Weights of a small GPT-style language model, trained from scratch on English Wikipedia.
Size: 13 layers, width 160, 2 heads of 64, MLP 512 tanh GELU, 3.4M parameters.
Architecture: learned positions, tied embeddings, attention and MLP in parallel.
Training: a variant of SOAP for these matrices, 3757 steps.
Each number is 128 + 32 x the weight over its row's rms, rounded and kept within 0 to 255. Layers, rows and columns count from 0. Numbers have three digits each. The size before them is the row's rms in percent of the matrix's.

# layer 6 MLP up, 512x160, rms 0.261, rows 420-511, columns 128-159
104:147122103158126106103089110099146140094109161143114116146091148156121113118120088132148156089109
098:125091114209113049095180105138093201096085134075134131139131136148118154121133119155130074126155
097:129107048136124200145114108144076131095154057122175169118080105057125118156124074137150133157138
105:084126084136102133156122181137150122167107029162147105134149119104110170130130204169148055105073
103:092135091187096130131154139107146123092170114097139106134087139060053071059176144131116116110175
105:083100096175142085111097167144163144135094141132128110106132149133136118149144081160191178148181
102:099135165088141111023137180153112089094158121139088108130116160075125135156123094134150157114110
099:104108160147147160168098123169126143112088114085107149128096165141090138077130110113106120170168
111:082159096105143127087136111114114103135105067155116103139148089159202108158157073107129172092166
091:138152163121130130108089159084115129123171091133162129137182162089161136118112185108107107146193
103:151145084155136165198189107119119203118169114065150142125165128089085136146127080150137130143133
101:102143124087164110161096122080085129111065187136159124103096105140094159133121109123090092181111
093:122065072186116133123062103132089147164121160129106171170161133073110122118089174125103083106128
094:070166145093130050111043073159157169073110148155162094127080148226056127120121120120117089186114
095:077131136144133149121126130125108139169118174041098151075090106136103102086075170058116105166051
088:135092222162120132098108077065090155084094158080135130146092122131089166167159102166165119148100
095:104166129178147146158153136160115118111139150109072091072123195129119142191155115137112097152128
098:143110119180130139122109171124117122074196112143140166155178159155121147120127147127144083114126
121:076109132155162168121122131152114133131114091127148090157122131110094141155095116135150080103097
085:066099114103128171094090123167076131114138112099143152132087160174136143145120180130130134127120
101:149198172136187097166111121103132087142088118106171127158111144086167166152130160105102126134158
101:102128080087139149166088122103171096108120134141167114099093093072098175094107094115160106109130
095:201091118122087131171155147155126159160050125172095159110049143132127107122059141108130154110100
111:133144205001154124082105137104160120135155105106122095087145175137163173150135083107131147143102
104:083134091185134092176108111166129169136146080167088096126075129183129135145148158112200107125180
093:137131144126143203143055102119080135107099146105116139073134130135063165140107154066121156133082
084:108192142168172129179054130102131132064118125148163163095076083153093126133136104127166128175120
097:138100121135081153173139158086129160154144141124132103161114127061102070150119200114134068133157
107:154139178124131089105148100171142111129181116069076106116178141142138128117121145130137138090108
098:184150164106114130095070167077151094174080121125127098120148154125130164122159113198140149109069
103:087182149136087113130147155098103128153163103128116160142111119160144167125153129156157111171180
097:123145152100116110063097125151130138130112091140151172154113094073060153126117146139129088107136
106:137129131143150132126074127084113102105172129143101154092108120155101136148092161114091151162106
091:129138131119058178154144151156109118151161064139153124116170082136082142172088104120106138119072
106:164161143111171137110083168146108193127140159148121102117144160128075197222128146156106159138156
096:102103082147113172148094115089149148107113103154115104134135149118080080048193114098121087106138
109:098106109075066111158185103116129082122120192090180118139146133113101124128043141193150137092132
107:144115188098095176120038091142084131147121140142139101100139089157126080123150151162171134141148
101:162128141146092130124106125107067154130143065124167169070159188097137102068093064093155120130163
092:136103137184117165112171184063178140120143137184128115149179174121127142112074128066142112149099
102:133040135148174079047125161189135127120118132123110089094099172174117179089158172164175116116123
092:149079163112123066096102123110098138122101164075093152121120195092112097135091113142156082138071
103:167162181114124134195076114113124058151135158123153119189144131070102118123117138113143139121122
099:141126142161079117186175139137107160089169071103122117086203130145095132065151199118126130098152
107:145143080086219104174154161132147067135164118185095060153134118043144107149173135060129155150062
096:078160138138161140071195114109091075107146144135105158152176138124107141159100095156170193180128
096:207166123105113168094134110148068122123179160080158135158110142145140103146105132125150124141075
096:099098107095135167098122065125131077035077190111167141105146155090177097150125178126175120119160
102:079110096123174144086113098099155116184183083180073128082075101131169069123161105157143072071183
101:127143192174121156128110145133152194113085121148146113139049102127118148060138145133153130105179
101:153156114108197170156126096112156103148129122172125110115068155174060204129150122114121158129070
103:185143148205089132149176133140176110108137192067130145140157122148085155121113143132130132159150
094:108139123102165132136075083126142147144115070144091107150120129155147094141130128120157122109137
099:096099171153071113119166182127126100116113130125161105117100202125076162143102158065146088190088
103:082205140114112142142142155114123108087120116155134074156151133156128116084085144119112122080128
112:141108125086112092080084188186098150209140083104047103169151153113114144156081139120167125116099
097:172198085167118164108143091104133132133161150060108099143143142100083090047086096134113107165143
095:125127080125148103126134158111043157142108162128107090099138092144156176136162109212117138147130
101:113111204131177121131114169144078147081161114123096082108098117159154133168105145119093114165112
095:069126099126082128154066127161106113128053116148122077131131123098123131131082102109142116109159
098:134142164137112174181153097122143142108123123136154114140148111149105190137142178177117103153173
097:113138087136147162129069102131160129147110115159173154138117167132155084161139107128093075120098
101:152191067096099148128111180163183136138148100123138089117098145142099099121082177130125127113105
094:101165134127121104157123041115166138122095117178136143147157102170132193123121122120171156153166
096:103119069161145126162118134145122075112100199188128155118158131086112109175084135121186157107114
095:090117109116150133198078171167155156110167114114114134139152145153146108129122106133109144133105
099:131115158123117187062127148124149093077160152183098174117098107115148118114090176136113084071126
101:088159163111094184090192114093102133102131123100143093154138101155121131153153118091115106149106
104:132166103137144078125104145135113079142180106103074120142113147131147142139113116140063159163077
097:132083100142071181120133150132089170176080109110133154113100075135124126136190186096141072193116
098:104109156097165089149210000143097137131200160119140118132152126136154163097181159162147094152133
108:124163117157180142158129141177105145178162107082140089087109132119123168132067103179127172124149
100:162135107152112149167147141066132096098184150139123097101088085137127180095130181102132137082153
099:169148091110162147178160123134174137132128065138082152113067099110107066077167187107145102155141
101:112141103143179134180096157114203087138145112170132126125121152100142117170114119121157152115130
098:148108112155152148098153183113118107093142098136134070156128199089151150084158154100107125159085
104:121155119052172129085137133135139134096197088107156142141132170170109142102171091090162097135097
099:149149119142147105070145123115171082109116203103136144092148156117120173115117194136081160100129
104:189105088107158155127148092064162134090155136121139082133124104106064175100131192188160139164116
105:160141108107114143102113119138159113119126159164145160122100144145118164105121154149068186138100
095:139145152109088136128134168211110162119094152166122092052176140119083162119104161139108091159132
107:081187107088134143183115127097162130125153100100129167133136125184135129128113159066126126067061
092:102102060150124075106129173122168111159122204134162108044160168144152103153195126097141113093091
110:095123070129189122105115140199137153109169128105098096057095111164106166082166118103117082147077
104:114166169097138107142133126106052118176109166111113139134164114126107111128064108114108114144183
102:117160161114101115091128075178125115095078048155109147106040155144100097153098165115087131137198
090:175083133085169156107130137135081109154158069102128177116097128123058107098144114091122152146125
095:143139164153099176176124170086191155099096148159143135106077099092120159155142128095104173193134
102:156061163104165113077112159084142145119124085184172159108150148168107181128130079081127113105085
108:133143095080122119188149071129128116129110135091174117171130088086143128143084063144157161089098
099:109141169111105115127151127137097125074130139139144160122129167197127130132093174101123072113168
090:176156158059120175131084168113150094154112149174145102127118091108131127119145195116092102153169
# layer 6 MLP down (transposed), 512x160, rms 0.254, rows 420-511, columns 128-159
101:132243136084180130098137164125164090108166121116132157137110127182043094170140139127134116103148
099:140105085043101148118120110141080112145152154141052164138121162139190126120076119095087147074106
099:132076183104148174145148148149159152086115142085138102172077102145160110128164085171117147104134
096:078138117134116179115135113209122172125186097133071105104112163084123150140118145137079189184119
114:106141103092107156138168172037185121115096124120092146112133099155141137109130168131167129116082
098:177100181124137076166117057115138155103126076114135125132179057130140138145180151133159132188115
104:124118149124141117123125088156155111149070166083063157163186140100144096141148116107122125126152
091:146145170210146133131076116161143103157149176130133095138090147142106118121101084159149104140147
112:140086118148101122118128149142159156119144141207094094128073135147108091112112170134089141080182
089:134115130077125132152146119107127141098165153094109146122101067137166117098176054136131082091127
097:153140142109142126129194120083105121113095091089111193077125169102094135123179085161094148165126
102:150138141155141147157120106169156079115075095174148158115122147097087148187133192145098105046095
096:157103157157088143189092163141098163115117116123091129118161152171166168116181133126172137100065
090:142087125135179150152139159186115161140164105079122169154153076082161185193127164156111137116144
093:156127195150108087139118199083160143096080127157141129177182160066090109090121140183146136117129
078:110123167078103116110129147131132119105168166106148118149084083142139176049118117179132153125114
100:128142126115196135111115111112131132162099075087124071150155062085141073108086137157135107102132
105:129091153106162125116108043121089174124084152128173190115133137135144140101112134097176065165183
115:083113081110116166115064076114156152135119142086117112098086111128107111143094174124162069173133
087:137185109192110070088159108138143103151121097100149112200151103114156137120190172122155081128181
101:061136106163170162166109147127137107159114147196106112114167104132066164155099122130104101145078
108:102140122067075125134125162073142163158135135076124103054126106110126126080163176186069130158060
092:098153154187150105166115130143113097100146112093143129111126122133148156145104138126111122136117
116:108155125107125107159150138134147144177201128166053099171158083091171148176117132178094076177107
107:177077150131128142069060089113069195130096146118089128182124114127124122127184066144101105073157
089:114196147131144132165145142119165183133146197140144157124131134099111163125116090094162179145070
084:157108144144124073157164114138150168090111099093083135135120148135115126068228118148089133149096
096:135186121087063166112141094102106115138132087098132119115158140059122135122108098109149135087156
102:138075153104127190086166159118136151089065144122156097161125148097117074094088132086148184123128
086:128131108116153094150093120078138119104040124142113139140152136109123136059140099162121064174133
095:082085173152118139171166150072116106105100125142077121155150124146128137103136128186086130082159
099:156130112130162175138115167128167097102086100128092122153166081151086154128063160144178075121173
105:088148142131194147145116135153113156165134143144105163110093138143186069141157078133122190189117
098:124136080147116138094073172128035143134075130132156095087147121158170139150097099142156126204102
102:091071139138158096131140098101159087148107151152137151122087162082090120159123139054102157129152
095:179161092146094085114177100130090132140110129119116081151099064123093185067101133085109034158114
107:093104191150091087180104159110131113160121158130021158091134142129112141168130066136173199126117
103:139089172142073103053117120134172118118084104177164120105130168116132158107133093105125100136153
098:120120148150108148105105140165102124142134083114154142136124172151149090125106102159163126118075
096:157128116093167071214098217131111138065157197079088109142107171141173123132166094135133133070102
099:111138107125087153115141129096156093148153129180088140103181216156163134101149174174088092154118
092:092162157169175139174172143169109160099149146132166099152146113053133159140159142098178145172197
103:104161125163126133131157171150146103173145107154142177132146155114077087153131167114077131160117
110:085169114103133112109065166108147115158158073121139113121078112123153173128131150129092156161149
105:126068078090133141072115119064136089138125151148102105139116146173119128145096167115155114154096
105:144121107162166130134135154117081174118125101109101119081142124153159115143187147077108118151147
096:111126128173165129052120167157168179095111109139105120186171111122119124131107121130129081086071
093:156140127154107105139121156112103138139116128102146103159117146087173156149139134189126147122083
102:073147135095118139120049063127065105134121129175143109078146135111102168102119130102081110143195
102:124101120131159135183144108116094130149111084172106123071130129147165182217118066113085125190110
096:112184105115102086122175073114150161115131136150128063106142133131121114121116130027165105085138
105:130183132205106104128158182113076167111150115039125131119137131147141141060074090118112117141149
092:051093077146104048148157133098112166108141091131125136148152129108107149113083142110101131117126
101:136152103097127096149100085104107120111109132110195119077127108178149130101179110141121160065111
103:140164155101115102117140176123148142148173134116121087118096105147136102145128171128118173142109
111:140144135152114073158136145174180159127128131147174101075168073102114095144177198182131087131126
097:122136079094132175158120130145147071132117079168095141105116124171122143126164121118064115182082
096:163156155109112179120092142063165065064135131150098133147116150166096121136150134124111131127118
104:148118154158095092130099159121111153163098166157135170176168102111125135148133155129070098127100
100:116141126139168142181122119102160121092117143216149100111150115138101150099074194142160068133111
111:138066094156190140132087160170104117160128119121176096097151143137136117168121146156073121131117
097:184109149080127190128183059113116079108082125190093150182162175121118123147137131120146196116138
096:141147241113158162139101134077077090107146127166134139126178154110145137153160170137123104120119
090:167113151110186163114143141143154136127185102148137131117147144111065096143156140148096125149118
100:153154114098172034106125155107167116129103139131071168147114168150109081111180186189120069124094
099:172108137127120083132143084123158135127060066133094131143116170143100141112126118076134116181099
107:150124133173127155159112173136148132113124128166121117165166122116167110111121107150114125124169
094:111139172138110066086071135108114168100087195096131161144125190144185086184149125159117156112139
107:130097106108118127107146059134084151102191080137111107119151170104156124147143103171137090113186
103:080121082115125091162108096154102108118109121093155126154129107134150115113153155144121050208087
097:101114058119169114136147200085111090108097181106118143166078082080075137137124221131184130127176
106:159121194072115129118115121126150143110164129156138150135115133130103156118132166096167141132110
107:090149102159104109122142111077202114140137109145176156090065143147156093121150127073113166121128
099:151086085152162177105100102189113074026126157148167125130127174126157097125071113140159115131114
100:155169104175129086177178074130172097140133192141079103125181176121210059159177091061205152175148
100:149096135135185109132100095113101128171158166038167163155082157149128174127073077106075161105181
109:090138124125118078117098140197149100077124117066113108098087116087131178112153161160100112131112
102:096110131153091126129159127123108168106130102127133091164170127118248128068210141141113151126124
096:098154097102159130170109106080161135178161156185096110136082103114133197152129145097163148152161
092:117102058126181149138168147193102167107131136137131167088110091113107203083117121140122137113135
096:074117123090138124131154138113161161197157174105102173173094132173179116138198183123137184159141
104:180125090147162125133153122146110100120093078153136107119152131111127099083131166076143113143123
096:110179182118138063196119108161106136080123100091133146123130153127120135133108116158110111120099
100:120129099181113168094173152113140169161140119117115158146180141168132158124174230181138077154142
111:096182160052105165135087151184136121097134118140143098146137158141075158123048074062120139106127
081:174147121118133159178134092149104143108123110152105083148115160153076134113154140130110213117085
086:109109085141111133115137119128170158143146151100145120129154131154160152189134051132092124120135
100:159154106156184083158137066105149130185094104152054140166131143157107137087137138104126133108139
100:130138130153134117110187123122123169082158164104102163134119123057115136122157120151255103125119
111:148126130092115077195118122113165145125152157159172066085172155120153106100094053169144140091153
111:099115112120174091121079107131061104187099172095144147114083125091113114135144173124111073065156
087:137122121153110108100161104147170132211212066163136124090152148132151045086118065142150123107128